config = dict(
    parallel_block=False,
    init_std_o=0.0,
    decay_fraction=0.467,
    batch_tokens=131072,
    train_tokens=601700000,
)
Each number is 500 + 50 x the weight over the matrix's rms, rounded and kept within 0 to 999. Layers, rows and columns count from 0. Numbers have three digits each.

# v: layer 5 attention value, 256x224, rms 0.0662, rows 226-253, columns 112-223
# o: layer 5 attention output (transposed), 256x224, rms 0.0587, rows 226-253, columns 112-223
v226:519535435592467537492566556523472491483505535547519466530437510593500469546511556537463493533513566496567540487495505515482455548592414495472534529460451514490527490540570500483429426566450408475535500602542520514483446453493479532527476538431466446486566525435484489494464489550557581510503562489586417477513464488451499432494574499501
o226:514561478466543538528476489446437498500549478458545462427443517475515518487515452440511522419471521496473530552507449524529480495443525529529527510552462519474492464498464462480473437468497586459535348551586413482463484524531449441491541484536419452462557489499565469499501530481464485537463444439553501541435494377502528487514482495492
v227:468530455579583541549518498471539517410494488526487510424534563395509472489496499493579531594478535547630540472539590552518490465481489518554483544568489479439485599495440498472523536520402474472487506435503548554478515462496439459439531539552479518449453547522496521530512539457470453506502471470477524454509538520487499495512480501406
o227:476536428517477517412485479470503524445548472491517486551512456484501501571558519500459464522495555463468528569485477501406469546509526578504489548481471462505495491531522456520534584552512595486465421515548473494577479517483578460449411489477528481451544465550431466486490446493552532560567519513484604456485459495433580458490426502533
v228:520540462443525475466509455526483496525536395534487490504486548481470535511496428506501440533479471566464459428522523535486431518510497511480575480523481590555483506463488472465633433584588505630490497487385504543489472502430529510523585475434534521518559502490435411332551497487518645428535537487547513388522516522452534507480456551557
o228:465541532503449561591519502474520506539453543417484519364571489533516444544486547525505503543493448422515502544583526450512485530475512487550559491529543413533534596468492427544524432512467500445541532505488498470441490480501515418501449538463464535560500456532541440510555503504517432514435428465471434539497430443619498539430509459434
v229:611491547503479530427494544536520577507479483516407395498485508567455428513486406499561532534575538364575490523457559494425550516530546509496378524542473478503528461530513496438463539558540490561514507473392431525556513464468509534545472494524564500510448515539549466539529504461469447505473498479527542524444450441539473516530553463507
o229:511406461505515491431521472512560560396519604573576585573526485526456390531491482466543462424550498506462440503472444529469432487444444523460497503508467490463556469437481611509410521439473572531486507562498483394494564501559441508597595550540437380443466476584499525457507407547578453463578459539512495494516500537552571487501468514475
v230:539441536497483510399539574559552459600527557593404488631530495571464490529407408479441558530420613436507524470502583492494522410461361528384518555438473513598474406553476534600451432446490473527457600473463555477482447453467437386484555462457532449574489521553466418512422488454497429453517550520434534497516477482525418502475492590469
o230:502429510481429461550493440369437541403553624493492439486502528497464521478522428546505508403490494460502450531441468600541461469470489515491355451560472555477540562489479397499454560526655631495514389546447536467529516576544472589489530479451430436409484472452558517552464512521471573469500510503576481558437455504432583483525487590520
v231:469522440535480511560476519537443472505448502409484518510468572445559496508517494452482455513454456468521480551594464441471553505449555543445437474426508528502592588430542475515443482620405548471506486432506487556494549570504452486479565562494511476502484591492495523510564484548449524520435493533494590601518503489487458564416538483539
o231:490540608476478475477512546452487461483501489502560585529499526514520572449452496476519472484455559478534461523521522520481555487456497444541485540511484497527412479577497535464522471536447435497499479552494546554486522428481531487521474501464553504488523513470451508536538537534521478561547494484509467521475533500480462412549448561519
v232:535483496537500459546444465540495457455469579464542587480469454514500500461575529486619503448492536456549412544531490481444436505491518512548510465521504539445491448578547496487445525526519460458492548466454496525490501416539525554492524450500611430525488487567578515510545495478504560519458443530379498518427520540429484499497571445428
o232:434536446537535448405440541467530594476493513512495560459532564490567497454528529473520491484503499611476479499520460420473488577508449607596545515561493454505475501502531500513573543416462620574491489616510543478534520536519444522571485520485518463536570471459508446432443477559604433555557444386528446450566504414514462520444518477537
v233:492488555468583466501510510493489461510463553531541503545498466485506415509509551583477521539481505581470467574515481470617453529560402458559505472500534527479496489466515507521440534496488541527488446552489503514513467541448489516570510436506443493491497496513483614492524442511517461522419519467499545545506513511509529514468515457564
o233:481526489474408539541409511456508486492565481472513495492498517522504549546488540418496473511479519521500461525510539551389639505393519485469510489511490459507507440558436526536528519540509432506447560476493507473449469579459525490489518501446544488468462509480512523447514578505443471527538520542457529531406579531498451501530515565554
v234:580489402506443527543583559527515426525478426393481497592509485492561532521555507486514434510516512559489575475547599558493529461537522533541507473510466511516435470519472517511519481536557429473576510420455522547544498465502630427455490522472493537485450490433530534429481463442511491520451506554502511519458474547527527538519411581500
o234:452422527512554512501445534510459468559491504508452476526472517482499451457499520525473479506494469496472493495546433513516458503547408497486448511509551511559495568445493413525458452486572415507430558486507480532423588471511501432485483515548533499506570525521476493608483511488495524462576455451524384473542490407488510460500525500506
v235:472356606454580542448503467468540504567489489472635508473408539445433557515561487463493500422519510530533476530483517530535476480426518575430518479501484569599552468463507485489602478591464442582502546561492492547543514560555504498458543445518567482388427458482469495471501524438545501506522461509498570557543528529488497481517544529549
o235:485525506496511517553524452493487444473524590451490552471466572465549431498498490506474510551562432509506538562540529488482462488532529430508561512466491582496448506403486447462566490475504461428564465426540543554469447467507543447524392567549516491485516446490571483468460435536467501487477547483513442582477493475486503489447448491530
v236:486452441572502499475517538454555464486593490553521463510459480487492504531531551514489542537429477546470552374540532445527427409486454544491511471548434549508476549522510463519482502517466471420467542460548467489517510547489449536526502460520441480459515520480481417551517479519534476567520516496510507539521507482543454468513407516512
o236:485457544533498506510486446525470463463571494469489455543562506468489615497503458495485459541534554397502495596526534529508470458503537455539515523506490533497499463524444434516501404489492526447536434480409528589530420502549539507511442501539506537497427423490530474534548496478468566518420498461589502486544564577474496459529518515545
v237:504495460429438467479436545503474567522439510485495512487483547488511530468502494566491460557552557579494485548479443446533446381475623486465449463519507497488504497490442432527550459487432440500469531448487499478513542510488530561504549452457443513548530504593410465416454467540476507572542496442478386514454545551435432455489554520450
o237:496444512511543480505477493550539498467436444504491444515618527522477436489464557478530555521546485405565501487479584460456534523468486546532544488491582497527464448465521465534574518474465452508495608603534528575563453396583500542484432549496466504479569568499551481373430515474527476542540431477480454487500505545663504488458491535497
v238:532501460501523497461486449453508561485514483502551466439505522624477454474478515487494441503547562554520399483483475457486457420514439538568522525578481433522551421489439498477483520458564483499478547531486516476518505491476534424568477502559555479485486533549454520397503411431568502548506526486440451430427526580461519505522587524443
o238:492521466497550472517467555460443499506489450515491545535518552497541543485449460493542511487477497490461523501501495492552479517455501563480525479502533504545451493506471370521537517492444472506478527473568534521513482454496509524454512517539465478573559525497488466461494449591470469446528518446521506484490532468501494523529489549593
v239:525483498476466537399529505504502492505411491526498514469509591540554496428493466481437488576511392395516505541392374475454536554405547512445511483542528510502522465431500503509501485459474521550471590545463492474484494452507524445474472465439524511611599508490553426442573478464582476469630551554528477488534451524553588549460471483553
o239:524521564445501520500534501519458523484512455518478548518563553467515562522562499471514488491472556472525474527516521517494491469489553432447489497603494473551537490530558559459558521498453446478553531472478482492468493498530537540577562496448499526511557550446492515385530508518506435492473494508511543556441497548541503487471465433468
v240:473506515497534490559465548493503457553493544479565502587486476479492496513612553541487528504494494468635498476502532568426459490479509489510525517553573467518453500530564449449524495534594421562451533494580509469396544535521531598461526501462444500390519538452486515434514494453488613450522522554506511458426563509482582500428531506503
o240:507504458513504544441562458482489468471465545490406569479511490419540449462586456495547548483479512537508531546511440510463478523542505545490513448502468418452512474533484473552492499531426524420497552535447522533527478545491497506523572527493473546529446509601497468431465495516539536521580436415473505515557569454515492472516503473467
v241:481505446549479386499477485465508553467470538476538466467548550496512477448475499514541485520510537517518574574504508507505393496452512476507509557565469464431477546440523482519544386487495423560570470533515531503508581495511475530555603496479491425496512429521505456417479530481551438555457540547480515521506491518499532522536461500423
o241:473491486479469529507510437521550523455492481528491521466543546497518455523461482551472527553514480468490475424516453479446560550524519510593481501462476492516442446491503435524480475528446463510440508506517503558503477581497496507511436513459537462517452444456548484503457523495427526521564534538518490453563499498512547513461495383575
v242:476515522505470495516551507466446454488484471524488542482476452509540510462523481479596530378502590478565461549466515593487472535543582488492427441573453507400486460565514484507466403510488445501546511500496495543486438498500500432422507526471540519516401433449503473484464511477486441545498425457514520556512486470517472478526564523479
o242:451438435593565507482461522551507499453461556557526488458523600510503430505520505489528495521454433516480503486522426514527494563559477510509552601464473534509549488481543468478511504393460479478496440614529462437556582503526426587471523458551565448470575556521525493510428424460574468502587476478469513421501428561453555530396541479483
v243:508581548507476432553518490547497439512493490511472492626475535495545493517446451542563509502496582438434518472442531482554584556401532499556483485504532484589529544536512502491445565520465526474553431481486529539479484542494460481403505464476558558506532521388512508504528430492541457462452474506458508462488526504455479514501499459423
o243:475477480510490452443452539501546498497477553549481477442541532477477551474527497578478524490475524529513525482560489490454417487535444577494427525501567501466501567608566496448500478484609587549474490557545460477482538507493494510545515537534440429464492437522500503473456493503532553517542594550473546443527475450528508482466500574467
v244:500523512468527504577492527477475628523528474454468543477477492458527412594567505588536431481585497491525449513479485451475490538551529550457512457482485612527471464486414560460497510541518516473519536456390585481494570409503503490471528459471512521488536536592533536401533491566493457506537469487505514524408546456609446497478527542438
o244:477501449510459586481615559463569435508496475498447499476568473482520572539424516462471601601505440482420469503569604486497551483383467511497565500468522542467492560528498525534464598576516384558480469605450503486534421556565489508512461588437443535487502460435551509537545469535470429597398481499471523450562476502485529389487550439499
v245:492508556515512480485434525536505542517501561609490486411540494475486465472536506544502496566506503499505502555480484473485552491511532357532429500567499477521553473534565484514428531545488509535461522497546460466478448432509461614486456508499451461410478508527387538509532409477516509551434515463520461507569518499497534445507519511449
o245:479512475495478527465509493495533517417557516514470514561449468464519486550583539475527545500557545469537495518448496616529428519447524551425526436484476510461533442540471570537562515547448525423584484566429530507524458560497517527498542488517494516540484473514527471457530509511525480474523514542538502518543514499474488488465497493515
v246:476421546458522605465540547484460463476394517522565511516408546571462443530510493531480440540472550461477470493439542449480470510484492452478539502491512539483544434495500450572475486520561452462441530449436491503488514504477555513523562608532506573536496471464420536456591405500559519465467485453431531594452498417444474461515569592557
o246:514565478446464524475519498471563521514480554468521478507463514520489496497480525483463540440528474435572500571511583528521582475506491519525502519555423442561475512465519529472579538474491454499542506495538534497551457467524566535504494464444514463479447568508552504383482619530498478536604508494542524516454486531534482504461496413520
v247:435454513557517511545488572394509523536486453496463575559434468438544576587566499502481520501508501486490543469474508511475569586501496414396580489477549548474462498511436496544507485477421528470538469546531493547563498504459538427461526487483498532446413463506491488495444512467420517461526465473593536516430522521457412390526500466535
o247:477452435525431537491472423511549490552517524433506416401495543517441491444464505480521493508495546555515565570514598439559481436558445464516568557519505390488482519417507507490465536501602459531496510467499526465522547526537466536472430579599534541485571497457459428568493485478545514532398478549502455492510511514447444523585534524443
v248:491481620480494436533462485482535512539539459529481524525530471453564403511513442426615425505591458484555533521488468528455480497476524480418517509463567467510545491541529499497565556534487482467574555488529429492454495541512546532465534465555420501454606502422515466396490466538480599420564478444607507550445492436498560448475455445539
o248:450471353485525567422509548600565464418509564457484504511498480525442448479464561509509522496466495540508414475524463469443459492548542471558471537512494431451526489523497565522475521518480554520541487498447448454476484425506452460460468576511489480480389449578441503423480501435553438514434480462457512485483525467560569488459456431483
v249:479534525431475536545464467491509535527429510477492476431504505535520402521445511402457478532409503462489433512480421493516509484505558493481541583493488496529506482508442533466479539490478555480508487488514485557458511433445536496612437469480522485545455505468487506533437491542482493454513536465484493540551453513521556487547545519599
o249:543517538476502453466480517483490546514447456548507473448486523487469483463512504488513442449488495483547533512452463533477544543474514481369526496515479485498525481456474501507535521501493507513486555440548461474456528520527456511497464516530508476508513562499511537434537492535475394471508516485476515550386526486519415538491538545533
v250:552494461430532569517527480538489516501550487396491500558519538615471497557454466477587565457460547483478553462546530479472461446475464501467519562459488403481531471501455471527460507480515598521490417551463496468513604444510468435513489502556531445492585505489489453584602476469558494552482469521553476464511484484439517469580475547448
o250:523458470535447491484458481527434543444528447535535428557451435492506500462461467535494432479489532504574520488508511560539512506489476500500393430472484450519515563565512507523499475473480539494491518447502486502558463547477482503487511539504465428430446530490518528422448517519478622544573515476451538539473532486580498539469496460494
v251:585523447487583629517475526560425545478578437463575505521544505561428527510509457499504557426449472495498466555466468489491495479532496555478519432590510514504478449541495504486496490598494495453562503456549418456569470475539468472485471511513537552536477496418516436577462442524554530572531359486492478521496426437481506597555554558553
o251:525472512495523464415520501529508470487475508484486513537419673464516501469559558471525447540506514493500533457560496555560427482471551442566506473471486494508481503488463472469537446401562476583548528560549482484509490457423521574490508560608527475537493437606522539621468474529526548551531491486460434510519515534446466519477486468470
v252:482446507509489498496476508439512481473466558526552392501551508491379531489479523482464430497470463534493454529452430470511459473482529556577607450574530522554527493488486474547566478474490596474489499483482497454487543520402547542433517511519498461518527510436436504555450473457509532558477446450533540513508428465420454506612459451557
o252:503538481511494504532388414541560482523499543565548602560596459460506501461540512537491521512510554428529464464488574554516533449497485507511589488494512595516500427468480465483545531540523575537536520459458540515497424453558534420477513555567446537515439513472543413503530472480534454491464487520467462513539530559559487399540504458492
v253:588450498437545477457408551531515521483486474465527512534489535452404394459443453437522499496522498451485556582547461503434410495506485570434458540497593507456505479400417513555498563444538493519545462395460476430531571515494527464445476515528507458478561441444528482537442523521476438453471482542496381454554524554529492516448484473517
o253:468384520510483501489566503559554473489478471524495568498504481466465531478451504506484491557584563514516542497485523503517503468487467454516438453497508458548527455520559529545521530594499478591502524475530468463524368458516543549576476456472459508530545451537433544477462554471458442573494545537463416473529497473499535474569487524618